Weights of a small GPT-style language model, trained from scratch on English Wikipedia.
Size: 12 layers, 6.17M parameters.
Each number is 128 + 24 x the weight over its row's rms, rounded and kept within 0 to 255. Layers, rows and columns count from 0. Numbers have three digits each. The size before them is the row's rms in percent of the matrix's.

# up: layer 5 MLP up, 768x192, rms 0.0925, rows 654-753, columns 0-63
# down: layer 5 MLP down (transposed), 768x192, rms 0.073, rows 654-753, columns 0-63
up654 104:124178151136130120130126140144140161135100063137069156117182098131107133108161171141120125109122096118157082131159108088124079146101092133155107135128155110125115172122091143132122153174141126
down654 096:114183087153096106168141115167091127122107151139145121144094118118111112134131083090129168127136127147151166143122162151121076159158117115169139123129170119098140130145138108119121119155116162
up655 106:164100115128146116142139102131134144132148142113144132091144110120189120113124110154123096156105131130109129130169120100109145096118109107145124129157105119123099157122141151125147140092161132
down655 105:120118116195164120104130093146114195132125101114127119103113120148112142142106091185120110130157120141136103109088125151106112158100109097110163133114112128121138119120176095140117151090080110
up656 082:164131135145162119130136123167113155147132106087079128111155099142122158102165127113117151183077126136128134126098117116128125129144167158137137130100154126112120103124141106137121115146089118
down656 087:133153096104136095136128122120164093172105157111096119152091186125123168090148121125122117114137112164133115113140138151112126158085156114103169147153101121148159147072130153123112190096177122
up657 091:136135164123119130083107157130113123127148097156131144145141139096140122122149131120119126134131076096078128084185131151122121111103154151186130140150130100137139130140089140091151142185108147
down657 095:133189138151152107147139116132111137128121166152115126117114153097097123122105160144111091127072164127164122147148092137137122152102137103096126130112115149123119131125177154119076142111120159
up658 101:107145127128105163080151129074139112076119154104143137145126167147133150091199146161125146094153128104109122147124091149137095118136098135083101110074136162108130085107154147154108143104132148
down658 094:102112124140118132127135175112139080116115110133115120122113129114147127158147108156122155172150167167142127112137121134105127169144196131101134127097142114132129111126109072123132146082109111
up659 116:160111150099106138095132140101126165159128101091143150132154143115136099094150145123130135162123126130088096148119115128153113122127133125109126130118095125157129149127097141155155145144140165
down659 113:091132162135137131137128145107110131134154149069129139101152091127164111112135105126103115147090171138124107087090128094132135155109135172147150133136109140158124114128144070155122143128162134
up660 089:201107118092104151132174101119124131144141152133124112132122155159068122167137112129161154103113120105108117117097123122087161108168116156120126132108117143098121098133150138154157162055066119
down660 072:079140127144127148143131157134144186120167102155138080135134140094150161106096168112137114124118148119110129113175126140139115131123117126104108097119097133147122155163136123140142108141131174
up661 111:111132138111104121159145145096155138164109143114100141135133144144109199136102127129129117133100127091122086090131124105157141140143152127148042153124150109162071139126097151137171157146136125
down661 108:121120165081111136131141121101155158145160144139118098129124059152112192152122142128084127129145127130153115094118158125144103154146129124108093133130151118149096100183116092147142156125141103
up662 113:141138091124177143182120084129141135108108069148106149120140111154127137117111141161121154162101136112132127134114103162136115049123103123124103123145143142127136114123193177159120133119118149
down662 124:068101121138158155105164120131124148104147139135095113091119143144113116113087152102108084124081125137125172151124138123131103109158088144112120143126130168130117154124163146133165116125193115
up663 099:120139136112127123094164097150151105103134147135116147132160164162172127099132104104143146150125141066120141118108094080136127140080146151097129132094121108122128119178157114154115116089149118
down663 102:153112118117122126101127165142201131137163135129151114122075130103112117163148177157093149101166118144120128133136146164104106100108096138143116126153134105152123180105101160107129144133147184
up664 113:103158167160124135139164150146166122131096133159184140123165160106140158069125136163124097098131103136134112115111081158157118111113108083152151129111148145127108111072171134113137095110110099
down664 119:109125147159122091151111108167135163149118114145137135071095130093136161110125122104113106149111123140115105123155096112142101146116148122148092146178155146165120146112139145131127102101109118
up665 082:145136130101148118163143094162156124138147149128109140152126144100097163111131156112152076143109102151113143138114150151087159133124145167089135155130126172095110095075134102142136126093115103
down665 062:123117127141085112110119124101156160102122145084096168163145143121153116158120148132134130113126101107193106081133104153131156130123112108148103106136110153159166135104088123116099108080157146
up666 104:105125130142099128141128127123124146126163140097137138123153155127141111133126119135117132059144074110126118135136084124093135153096119121162148141137164094128110160174124140158094107108146177
down666 110:139132099140099117159117095124142139129126116079138122106088111158109101095102118123176121187110145123161121125148105136130136129157133130095147129107113147146125109122063161137116134123126136
up667 101:103146166136130137132153144114130116122083115107141167090199110119155139103116153130110159173118091097127090091152103149109125093144098092169121135126112125139095136126113124115152088077151129
down667 102:119131108083134110160107108111109107118097174129122132131130109156157138158136143112164126158107101128096153172119063168178116081100117146162169140124107148138116159136147041125128122146151153
up668 110:131153144142117124119102113147175119150133119103064128133132147132132187130117130154121112147127133120131135112101084145108138130142127164119118128117123134137076138109132124105084122155141139
down668 107:177081131161121130136118142113126090157139109141127149138127119109148116088158138165139115113092120158131146121146120108187128094149126087152142104138117139156118133157162132123113140154096103
up669 100:117131133140123138123104138132129133109125130132105151148138100103154134131095100172115096180153105128165098132091123127126094053143109145131114124112126115113119144131089113120123156140138113
down669 111:110179140157124120125143148129098125192125136147158123047187139130134174146147095113118126142123121140145179103094138130150165175142151140112125122147118108118141114116160165166149166151091106
up670 102:127140112115122141121126116075191142114113144128162142155150145120176129105183118121185173156129105133159141145152127133124132136179100111156111141120112152135089155122180149134116105126139122
down670 105:146098116076127127142108140126088129085129157115104124124138120099136165106107112114104141131150122116137099183122146153161127115133127158141184140082096103138109137159142109118124126137144134
up671 112:131122138158147128142149127126132147144145108160134151130122152105103146119166119126149119107120151163132118089109148106105062146122122160071060136145121104145116109124135144143123151090143127
down671 118:167074089163144130169104112110103118129127144089132154109078165130105120120157153155132100131077169120140142181165137132138113077137106153148104127119130110121146138185081134109129111137154125
up672 109:096140118119133142117144148116117119123154176116172118146115121114150142163095114177115119108156122091079128124102123142116130093135143161125131125133120158146108155122123091128124121098141103
down672 106:111126146149170132125175103128096081131147139113147095095157125148087116109127134107108132147135130096165119142172131098108146173154124141152148117122134091138146150110099123148104148131092134
up673 085:145109194133103118124090108142171150111118174145142133124169175145166125157107104100163119148094114098170098128127101141151129117134111126120171150145091105127108137139145143135121094125147146
down673 104:121151126113150106117161161085121063115180105115096122103057149140093156116108119135113143088176128157075094122130161153143159133123138096102151144150122130143119110103152131109134125109134128
up674 066:148124157123125083122123111155130130146116133098072187098144113128119156088187151131109114119144139143114137095149137121090134136115115133064139162124126149117120096076122109140104111130106113
down674 064:136137131119109179141181086162145115092133147108134087139138129159119124157111101150097138135151148135100142165126159146134133178116123146148166057134110100111136155131150140131131149133116113
up675 103:142116110083116142154147088120120147145148156090074134109141157128125148055123104093119131196145149126108139156108122087100100120155153175080136138135153114101123114151121148121153131129141159
down675 101:123160129084134127144163134164121141160132127143124134159143140135088154069128156120103137116124068134116130108098173161125154148128150116124170115125155153132112113139103109133094162113130146
up676 084:185120102110117107151117121130127132110136131155119131111148098119158162134144153201087095130083117144100144132121110118072119107105141155092133125131142146115136126121167137110110114135095105
down676 075:126126133092128154163113139150128069155129156077146132186155142141153180090144157174160112164132106117143141127141131145165122114085106112117110098140123149119114136147108119151130148112175089
up677 115:140149084124123127139191112131129115119131152113086118069185123135126155121104135115114092083108087145152146143083115078095129109123124150172091118117145143100109124109123138137162166075144144
down677 086:115120118165123103080117169150178146115163124144168141103128115131114119130121105150097153126157161127132118108096117100150148153087108181124113127142109123121144118182157109111113147108128120
up678 102:163121144095118131090143097139075146138169165105063135161163129098133138130150120143124097129158094087127100114124120144103085124093123116123124142130131120130132160111099113135151156141123161
down678 096:097123132148147131152159104175136120124097140155112081183127142122109123141112132129103145150118115115105146131107148143181135081132148139173131136126128133152122155137126121182103109154101110
up679 115:127178127098100137135111165104133146162111153121153127125143103090101162137122155125134126159141118115122087140076071138125131117099121153118126141117149162145081122123140130125137087140115139
down679 126:148151111111178120162113077107134121072107133139147180119096118141102119151112127133102083125152139159155149121147128103113124121142079138133090126143144092092151128093199119096135139135162120
up680 096:088148131093171134154110110149143147123120107134139104105134131108107147121142107146142153157121122121156135119066121189178096111136172169112100132090121138116103128084136171137152145097143141
down680 084:142119145165110104120156136150121134138093108115147106105084140103117140133117179102076133108126110127109093129155142086131141146093112108104156128119095097130170108155083128138150132129157130
up681 104:151130129181101139146172164087136094121096133058135140084126141159111157136144150162085127132125157124156090072126157108186115124142069120129131137104159121129110154141128130112092103145115127
down681 117:139137136083150124165081093113152087131173122128154115126109163150141085136131137180113111142160160124098106128095150126109138105117114129100113123146131150096135145133091121110108204134090113
up682 097:124110117151113152124101158128108103168119080112136144117154143133146145129117148129093118159081137114153093074163135130146119133094121099146119130134168107163144116144105146097115138162122153
down682 097:125130125093134128143109167115155131103159106187124119136144128116107133167085097093145124102156134119152145106086132083123112106123066150075143108142143109126106192105159112114120131145118143
up683 118:118109158084115148074115150124125095130131122099112129171126152171186135156141151155147148132144093086122094065108137139132118131151120154129123138086130139144100108139130136133156097137181160
down683 138:082173091132164141125117105134162119137120134186137119104123126097112135134119148151101126144111114118115124159106134114132123100108140160119086129112099131109082128154109154079176081119160104
up684 101:071184153152119142119139162106119101140131108115147117157121114116154114118127131133136171160130141139076136102113150135104139122135154117138152144085128162148072128104163122139121078119103129
down684 100:160137082164136113149150113146130128160143127131144175123128149108133108121156102101120133112108169125193139106148135143134102167124143112145106119150149077107138103136110142152149164153100121
up685 097:133117129136183133112137073147119154125104140108146143097144146132121136128143123084135170136084161093107157143161156103128129139126176142120110147130158120142133130149150171160105139105142129
down685 105:124113129101121137102089120116127129125154119142104117160091141136121156136141127141144130171161110162127142125104110131140123160122156135135137147129116140100142153141127174147119155169070165
up686 085:110157160123152129129132163110142123108108100124128130123173141101106145125113145150142096136092158126148126131068139126120087149135147100110101150118092131141137106102130153080140122099151148
down686 077:127110118095114131108147134139139128113113179107082113130072062118122151113118134128112100137127095133135088099172187154119129130125145115167142126125164146131128154125075075126132112116106117
up687 095:116135131109108121126106046147136147119113135127119131179097135097143099162141130172106147136158144144119123123126097174143131079112102113149133138152136092143120161134094152161131122121120128
down687 097:112072128141118132147161161104097149140141156151131120081138167127126146155148088099136153157127150135164118107123100130086106107148156161121158124103091118094149147142164108141133113113136161
up688 089:142128166124153154100113131107135127157082102164131127178121104116151119156133137117122174149098117115127119174116090119179119095128115089121106129106127105120125102139119127125157113139120149
down688 068:125138090121106129101156142143120098091154160102073133147125123088159164106142122121119086136137112127126122132152145146107136150135108157147157107135152172119151155120143146117079154119113119
up689 096:168122156066135153092125102151158070121114147125125110136127138144111099148158177145078122153139159114141147127096110097150144124094118163109114133123100089150141110159163125116126125119135106
down689 105:155189138109110106094121132154144119143122119128129117108130103099077158114139117093121096112076143153110112126152148154168129146147126144146100112187153171158127095152142125108149139168129120
up690 077:145142151137117130113148088132118144143087092141165129142123119124104139127112112091104063143135149120091083151131149104141079119109131103069091111105099120150128065109142124113173147140096150
down690 078:100111153135118121159092121131124148080121159114124114103136163136112077137096103104122117119142151097136120124172133087141143112170094116128116116134120169139137101135160112162119163114102112
up691 091:104156148147129116143136149147128105095132146118132102101118097151139110097099187133123110104135102150122148124125067138187145111113137160111135147122134129171124122139176139155110100100177119
down691 084:120136136108163121153131115164064153142116104130143131104065131108095101196121112095111135139104130164093135125084154103124139106158132115170144142125102138104125154156082090111150131129128113
up692 108:167125166110105123115154082114128093177140123106112136134140122109135101108133108152121116141112158090103143121116111118137145091098120107106099139095152135144134112136115138102105143138145111
down692 103:158112117157142121098073137117121121139111170112131153139147124086078110168099150100112174144109113105137127153120121147132137120161173106157112130089135138123156159112085079114157106140085115
up693 097:112112159098134133115141082141108106140118160120100087160143118151126162153126109089122127170144129143121112130111109134130111075152142104131108109104116132138144133115116102150131119130169148
down693 095:138086097158146165146107129105135162113129148138147108146160121148168098140107117114138120118067082107118146155150120125123123076186081106128153128117175097118130152118138083142113090110139107
up694 077:123123172129177146096141083160135080125102142124151169135111102086140142103173131147117144178094131137119139131187143109129138125097131130152147107095129139087139083139100102157116156097098108
down694 083:145107135152148109151112071133124162126131136132107142109165149116127126115101129119120111108167099136152119160137089125118122133161118129053123125171099107175120180132105124108141166103128126
up695 083:130094145082124148127171149123085074143123134121127129104164126140132145137138122121128135140090132116123083165133115156105093100139152095083126125119147145114139038147127105147125102132153156
down695 090:139095139126156114128125148139146155176124136101117149149085107116124110131141164140090134116104064181122103118135163125127148117120159121152155139116109137117138142099108095116136170144143097
up696 075:104130117138109148114172104153113139104095112086104146124136164154158149104157153117086109107152099115127133103158129124110126166125129165131144127104129121123143131146151153148082115129109119
down696 077:141093090121150132150152127180159107098118129120138150148096138148127121119154128063105105131123133131124154115179128110109132151172110144175152112134125130136094136101122148162139166142088113
up697 100:150175167150150153165151111112155104173118105154121110119153134143094143132151120145155118123145138148149147134120138075164119148107136147106090111129126134132099133139139142111173133145119112
down697 105:171129150132120121103102114130173102112116125093128118120115145127136130106135104131147136147158141127113098105130121149128169144146121126205125118121122164192150127131170161114114125155100144
up698 121:110114123089155148090128087153103114124129100115117122112133101158169128130108136145131139165112091083087076128149101126089120117123131166151123145111115155134099087118132125157109131139141176
down698 142:149140124116114152146165111079111142155124120177144136152147106157127108082094126147099138151132133128152089122120087106094120106148144136131090117126125116140102128135128138146114128104143127
up699 111:101155122120136137132103176090180100110111145093159138106147142113154151116169093103146093188099130099174142125116121141168139118130091171112125124124142109122099119139148163150146088118117111
down699 101:106168145111095120134128155117126110103103100112120124113160084138126157126117131111069088085110150152105130128173116120173152178077084130113104132177113146143109135139163144112160161135094117
up700 082:161146133162135142105144097123119134136103090108098141132138140157143146117144169096149140152116120114118133100172111114128085111160150090118068117091139105147108104152102130128141112140117160
down700 080:115132174159139157086193136139122108125120126105106173130134111145156123085171115102132142163121104114135088105137108087079086128133125135103067094099143100158110107145120137125137108088137174
up701 102:070130084110157123092123126149140141132116102123106122163107115139146124165123122154160140116111076134101106133165125118080095107089153145175102116115129076123114129132096102134115112103149158
down701 103:133129144147107130121092131158092149149129118145140106126093129124111142170124120143127112117111069122136111131130130140149151134139106166105119116151159131174138150103139148061127133123074106
up702 083:139129159088107144122148118136117087110124154100091153080177159105128087132144077107120114167132080092135131163093114105169136110133112153083133133108168153103137108112114128156140109078125131
down702 070:125104126113129127162121133068133140155108154146086161163138071107116127110124183130105109174127122123132172156107138093119079136130143175104116141138150143125155156142119119081125116136156109
up703 080:086134136139119136099172139110127127117164123146170152126127139112103156082126093147124147085167110116133106118123126118094084113098152120104111125145162157085106137150130138150143097136148155
down703 093:152141117136132088158143116164147134121113118142105128124084121141130128108125135124147118163127169129109136145137129139120171141102107131085130140180077111185124163093129110108144163146118126
up704 109:133119149121102119116137127086187092136072159130130165115143123147163125104157118142107147144150147095138110120164128097170136124097158120146078130120146084126101129149148175125115145123140096
down704 113:143121078098137122115145111126111110110148145114112111099116144140168198107145105117087114140101105085155133120122144104103098089115107141110114108114164131107113131086151126125110091116183159
up705 097:080136135124131145127181140095123100159141127093173168124117157127148129091148144109153125122095131152067126141171135135140131119119134144121114115087225125141145145121141172126156145105122137
down705 101:101165132102080107159137173129132109142086144163095164119080106159137150087117135163114119141149121145157121134098149131171139149103145111125163118098138119134073111125146111129115138167132139
up706 089:075139150130144163114149131109125129125120089120184119144149149118164125118115109119150135137121164084143103116105111161149109142100167127117080111111103128146091152177125136177152122112141130
down706 064:156111108163156147131137100118117131114147144142137084079083161141091134161139109121125088165114143132112131118153123143116171145158150156111147084068124100144104123131107111153133133062138138
up707 089:149137093164157126170126129103153157083115108149136159164110142164125155098147160153167130092089140142110173135085153095104108131147143136170114156154149153163095130122165134145124105149133149
down707 070:085126114081120121132113098153131137174149143099149128129160085155174118102125131128137147142155092102129147124128119153107095061165176102103127160141135142104113083102108172152128126108121120
up708 099:162165142120119125076153100131152101113108167134090127156124153180073118150128188157122142081159138125087142118137132136120104116122144105122137149121125137130126106107110116129143136134124180
down708 081:111145137135108124132104134140132148115080117110100128138097090173130098125131170129093123149134104095094088173135160107169112111134161098148147145102150134110142095119142126153108065127143123
up709 105:132129160148152150094129132132127078104143130138123129156126128132163152135140167153142073128094112129080147035157121129137122127150155154111135118118143137161136130128128118124122145133123140
down709 105:101168139100140122138100090106172126146143141100122099119132109107094157151142126093109160093094126114149131135089150145148122134112125079151073136150154168146098099153115118135143135142125140
up710 098:101150108133129116117133117153164145141134100137109125128112125159159088165118151139086139124099145102115137117112122119128135105134102155104097123116122088162124151152126177125087159098123151
down710 099:112130177098127129064145119116133132124110151127148143158164096135158098160119103102145120143134117154114120132140144142136096076152182106142154131082097140124112088150156131099152154138130125
up711 112:133122108122157147116204123105104113139150110078133138098143140149131130121106169109087090097125113101139104116131136090131107131086133122149107123140151100135118149134156098100125096041171145
down711 114:132162124145107117100168131104139147148119138092129127177152163143109126083144133135133153118115154130117143120161151119117118109117119147163104128155101172099114132110135094114173102116187103
up712 110:113121154185114124121169135129110151110107097111177164128134134157130123147131145070124151132142124111091082128168122116112140108123141096115118132131116157101082133137128155174140120131116138
down712 110:159115118138114138147102159098103162128125121162141148153127113139086108155123144124117118166096139132131142089154127140101132111122119108106164121161132161112128133141146156087133139167129172
up713 092:110182115094135126129114106110178149161106085137165178142148144101117108110115118114126152129121142120097154161135093115140043127100127096121080115142111139138103144114107135109155153144108121
down713 091:106147092148113125089114107146101097105119186099126151134111134106150122148139118133123165118126102112132114144177103150148097130107103115134154109122154163134136128096126112142137144098108169
up714 093:124169137105130156069202110102144073158123110121161124122129161118129159136152122124142086137136112151039094090110141114119130121123120154098096143116127162106106110123162124134150143105096116
down714 084:153097158114135140114147159129117103122109076169099115123144140132143141134149154172172126138103126129170094130144140153169144132107125124162107131132103133090152142141087141121108080123094089
up715 096:121111146160164134115128129118116143106115082105114173119137139140118156110141134122136142131106126077126125121188117100120077113156140119118066129096126104123114123148133155151143128139140164
down715 089:079095113137143168144145135152115161083135131109133125135132153161125133104153122101166143127105136090137143110135140122138061128176109128164073071083157119120140083165117117127120107133137176
up716 074:144126131160208122098135093126055100093121097131120151145119154135100109129134131136142124138149126104125140109167134091116104149148138109102061127117119105152140129185140131140127157113147177
down716 068:147130135145162105088107141122132094134132179149100110122084090100083152114106106157126148109166122120122122150141120130122155119104127175119149128190087130180131164100170109125119155158097148
up717 072:120165116127107087109117124139127127120131122134072178138112134096163137135152191124105141116149108135087149177118111122123118143103163085098111143114102146155124160104111106128103117100135136
down717 064:078099168087121132110113146154136141138133097091117109122134076127127149135139159142104185142125108095131115152107115092117135141116137159137136106128150149115121183132149116127123120154146129
up718 088:131114144084122161125153116095123097132136158144112136121135158095121129090153122148117106116144119120084094124158115122103114081128163130100084132110134143124130111112144118128127122112110131
down718 078:105126141119098188140142109159134126109124149129123142129180137112085115106164134125121096111130123101116103133122099157096104118141130131079106036093150140106143111135154105121158148118098145
up719 079:130142176136152133121102105136134142160147100134137160106171126103112137120112164096122125128139114124093107148099116108154106099098126134126115135113125135101127117092156126140150129135095142
down719 071:133134133125123093125122139124106108131133120096134121108108093119141077100152141125137160129129157154133133137139142120098109098137091122114140157120112161143122109112127142106136113131093116
up720 109:109094175189142152118149079115135134107117101087148112175110139108128163149150120115143090160154140106110073099136137178123145122152079155157130148100145140162153151074130162170097157137108111
down720 099:137098105164119123188162119127178099133125139099145082152153122143136145124120138126193123127150163128108135122075124129157149100113126140122103146170100132098140179129138128126148134155131096
up721 118:100113125112105133143166155099147157157134129146088139134134158152112128116101172136097144154112137095116112129121110081099100135157164148129098135124146122128106139141127147142100155129120138
down721 118:101151179137126133108160110088124122136137144113086103125182182171147114126151136132143091131116182110130142138133124133188158132127137118160179122125183114137136102131098098107126177126123082
up722 105:074188140161135110162136121106127142121074106157157136117191113078143147158106136114145130148135117095150074114142041139144093108098078096130124141124160132141121133108129119170144125142113178
down722 116:191136123132137131116148126165137090092081126110155133109104153138144140148136158055111148128125171132125092135081136155178103138144136111149122129093130149176116080133156143122141134137149127
up723 088:132159118152149117125116120164149122168122118164117147134125130107121134119126143134130108137114139158115104149125145104122104095106165100140096151131096093168138136132112147122136135156121128
down723 083:113144145124103121161126113168069111119141129128152083119128112146132159112125124137126111110117097155126090139108122112110136151122117135143080131118137129124117119137113139115111142153168147
up724 073:065128161131136143133127080144109088120108112136117122109143109094082138143155103140106078146161134120139107108132157115184099098114114094115134112128157162139127089146130122131123119168108131
down724 071:137110149121106142128115118102101134069162134144141138137159145127136068124125120113118145161157091102137123122141137076156094106167121107148126104145168125091141108144103069152119115148118120
up725 103:140093111164095139126119139133126139114159155137132144183157137121156122087113128079174137142124145141119087143119089095109127100184113149110119136132108122123123126144138124103098131130153127
down725 097:136081133105128125092149176132104155142183170137133107167100151162118097084103101079090114174190178128129110112121087095119155110178150118101137125137117083083151151145160143119143139110166165
up726 110:156110118142175138155198099141139142160161093107117151136096105176104146116120138104132142134141074122086107084140129111112120115115139129141118136114152119160092161133139156130099119077091120
down726 123:146147119142074150174185115134109154141135123102125117133108104092125134105142127171148132114139110127127118145142137128141116154069141120147140130088153103147140120109165113164136159144082087
up727 085:097127090141120125091144151113127117162160101111119137115125128131112160102158131124077123150168120142108099114108121162115087119089142130132091126082140121134122148131117128137130139134080144
down727 098:160163155144132105175125152160119131131117108144103108121073155128083167091125125195119110110166144116152109138135131090131162147095109134090149130144077117178125121122133110146148144120076097
up728 089:130126119137142131127158121141090101145139155124082140096174126126173103110139168130134117115089085099156131103132110107129112080145127118146117130117145086152127117137110131136155091103157177
down728 089:155150168144151159163145114119094135119127115153102146052157128123140127132140095127149172105104094101138124133126121114127130074114086112111126116099165139154108114102109156160159129118146113
up729 107:094119150100174133135136158076128158100084100075151131117136144114147127099135105104121173170144128086091113121109108119161159120133152139152096154129155141141112130172130171141109143122170141
down729 107:162105145129129129093158113140114169084209155148149100129107109160125111171155124120133186142094139150161143138109091138114155115122090133137120128097091127165195089088124126134103127120140126
up730 108:103114134100114149164146145104167129110123180134178160103107147111167168135111104145129124136134162142150135145134102123090150080139109174151123152150125142123129175157131130115143128143141147
down730 108:137103128156179123165113103112161105124147155107116103130084126119104145141151157196066076121119112141179136159109131125131118136131118115105091129101123143137112142123174157109143111148080147
up731 107:124131136126121123134113166113124073188104135111108146091127123104117166112118117115137130139101154132107124124106090092161112108128181121105095128104148100139107131124138150117163153098145127
down731 114:169129133131168126129168141137094167125158153136123154127157143120156143160100131129141096125093120102155107104112123091117117098159133125134108130125112110122111168115123127099190146163156133
up732 098:129101117073134156152142129101119119169139141107167115105144140113107132067141113080125133135087137117133113137114150134123098117176124134116107116124134147128140093093136123146183141057146117
down732 099:102134131099156167103127091103114098153137094133105151155185153134128130170090165149138147105138082119151147100111109118140125124156167084092141141081132089141123137127132135130131154154140089
up733 107:103142155117145105114110118152159162158119159116124173124141138125119135096162153141092096125119132120123098112091140151132125088100134152140136144150130131151136130124119151123152099129097144
down733 103:098143139133123058121139102124148131127140130128163128117100121148097127118117152132133104105151116139110109133120115148111144126129130129149135220141132135163104122143146147151119109150120132
up734 107:121121142150175135101117113151119156132155107128114137124124134177119152107138111099138134131129130102096105125127138099125131111118132161069094107079118129110120111156108132192153160113113146
down734 107:122083101094131118150119168164184131137104148135136127159098119127098126189153145098143107086116111127154098114146176123136127108161089185098122121117127137143132146120153105143125099120149076
up735 090:152127159104144128110138114145115155142117136114111132105125121148107217100151136127123145181119114085120118098147102138125063135162151118119088133090131086157083114153101137125140135098133141
down735 090:141143117091105143137170141108173094088078136149099141119152108138178106106148123096108143140179109108156137116158095123118133162161091122133128120116153108172088127167118108146102086074115144
up736 102:048125154108105161107151131122157078088114134121122104149170125087160133124146124150154145114149076120132135118160088181133165102137166150146141128101174161129084110091109147163120088081118148
down736 117:160167118126129141096126142129106120098070152135099124135186142199107095117135155113139108138117122124188098152107144101129155095150108121084119126128155149147113131144170105125102124122126106
up737 102:149124120135149121100124089135148097160125128109052142142139143152098149136100124109127104089146123150139093127135107154127090131144085090141122107103135112137116113118136140097096134150133122
down737 103:182091127146124132109139168110140094138142164109124162147173138148100097156149100111111148145156116109116159147121138149117096140194167133181148127130167120139136127122107092178116121088120165
up738 100:063153127091098140134143141107174146119112155102152158106132126088154171131168101099118134118127118096163143166144116151144099121086134132126136125141190126125125113124127181119163107147103128
down738 109:163133118128179137100103076120094118165120104112143135162122124128097098129081147176112148117101087157131093127126128100125157135151118108111161139162132124143128137104185099113128134138145142
up739 101:143130086131132137164137117129101113174112105147098142123144170119127161166170096153148108123091125146159079132181164114111080154117114151106112123154165115114136100114094123145158147132104117
down739 094:144107118125123112145128146169116115129155130111136102108110131135074082123141153114129128144141194152140146138126127130157163132119162127101112119148129101145112117111122077122096147160134123
up740 110:108140134197087155166154185161135099150147106177133147135150122114136136133125097142140157147077107111124162072134129145132084091159132142137120111119131139168121145129124160106096082124121136
down740 095:155136113116155115137113142095147197096167192126122103101107101146128083098159111169102137131119120098152139136104125120134160125146119127120149144138104167143151162142095132106120122117106159
up741 099:126157141131146144153140117113125123140148153122149117115127162113151126164131099150097140130089107102093131110144117145142113111140154120131110124124190120161115129165155159158117107105097178
down741 071:125136136104156200158134118114109122128120147158140115159141141143136104138107124129100152133129132126114123116154132134149092108126106099119121005106156145141180117152125109128138150096114114
up742 112:110164116137100128120154154123163150082095117115171125108146121150120131171119118137139138152156131111091144063120131138129139135164110185147130138104115171141050125131155122148072113096125118
down742 110:138162149110101125109135091156093139110145124072087131101097109141120103118125151181129132159138144123107154080093146129126124139104097119150066134170149168112128166119128093125100116162163155
up743 085:106130117113111160078145141143125100083108113116117129161108165168141135117128128140174108092132070134048120118178117125129155168149123149128141142115144126141142130134114151149065133122188129
down743 106:172107152134123113148132113122141153158171165111115144129128113137117119107146157085107163162092167134174152147096115153118106131177114120129088116102142134118097148069139119111170123148117104
up744 099:130129122160138128130183151138125085137135154145116152135184118117196153071132154140118117118113061160141128129181109103095151124087123154146119136173140103152131173138109150104103088111144146
down744 079:128152113109120148136133122152093148110165137099139130128136087117123098101136125127133141136135092117167126154125098076109149165141098120077109133138144161138112138124120113161151165083190132
up745 080:130149155178145094137135144168135140105133130148084201135115122091125155120163163132114075115152111131115143122143099158120134141108121139124124117085111126144120149119124115170124124132090105
down745 065:127137158121125131149123154125136110150157150102114134116101123145139155133126096139139196138122144108109132111146110097099146110124123081108123114149129124159096124153145105141122119123117120
up746 093:149171149222165108099123092149125137091139122129128141164138144153157138166156146164132104101120097096112133089100066155115158129107111091153136129131121153184115168138158146131099115124151167
down746 093:095119116132131103144174129150112101170142137102120138117121097111098138107144129085117115192160121135137111140153116144126149081139132112159109113105149131124143133170087070158124124141118111
up747 094:116167167119161104158100140102129115108110126124114158091147157124125157078159105154093080132110147121148152137131131135143085095145144098106146128154129138113127069105132125145139118138120116
down747 069:133128138100133087119122143155119123119140101135124114138171102108110135115150160100117095177133181124173098118124131117133108142092127131140145145148126150107112143179137109112134109159102149
up748 111:120116137165180134105097145104153144122093109123130172084158122134106138157068125121170160163092118109120110141121142106136134082124101128113106141118149148108118096120112140161167125122148105
down748 114:111153153097086146139161130113119153130163129159116140131132162145130111120119113154131082124147123142104137117142109190142128113124094078155149117118143107099150091150149155098113078114139126
up749 108:116108152193135153134165107157126134103120141138164137154131166135144145116133108131140109153128134102140108102132124162155130097162102143086126109102116172127136154113147160159110105104092124
down749 111:155125127102108131155068168115101121116122176085117115103104147104157123076136096141112104133164149109132097169130149130132107092126144202161098113120128078128113156127087118149104144107125104
up750 099:086132181112110124153140134097132117090099158144183141132105100102145135110155104132129111139094137128135124095157108133129101120157165130124127130143177132119118089141151175146103152085115120
down750 098:091145087133155109089112123117147143141143126105121119136135155113144111171104122168131133116108132113110147112076162108106102095164111142111134123100131146175113115127136089110135088172183131
up751 091:161120117159138142119125094141148131125128128137170141133141158095103136137089105161143121134146150086142133135154130101121119106090093122152119108161118092130122179163128144120087142161147143
down751 101:138136155087132110136142189135159151150121133111102117115151129126115160119130163109133150119099113156124132212132089126121136124117149128100165132124113140173141091116124122111075134085130115
up752 078:117181122101107135133134086105161119124082144151074153105167148127127155111163166118113138148141131136166134110155110101170132104113114095170119130106153105091118134146152146110136122102110108
down752 064:101133141109116127132102144115177199093156117125129121095135156108146136140165074105095163141138100085137153153125123134120131077096093128123161117155109122106172129137105153122113122097124164
up753 107:156157124105135112086146099132095129119156117061077109116134138138146116102117118123069116143142126118126138130097120119166108130112117091154076150108145105138108124128134127130134158081145132
down753 105:132117092171079138088113107161143122140081158160146106130141110107072093084118108136156146150126149118105160138104139137126139139120159142115137121116134189128147094103110085176097102148109148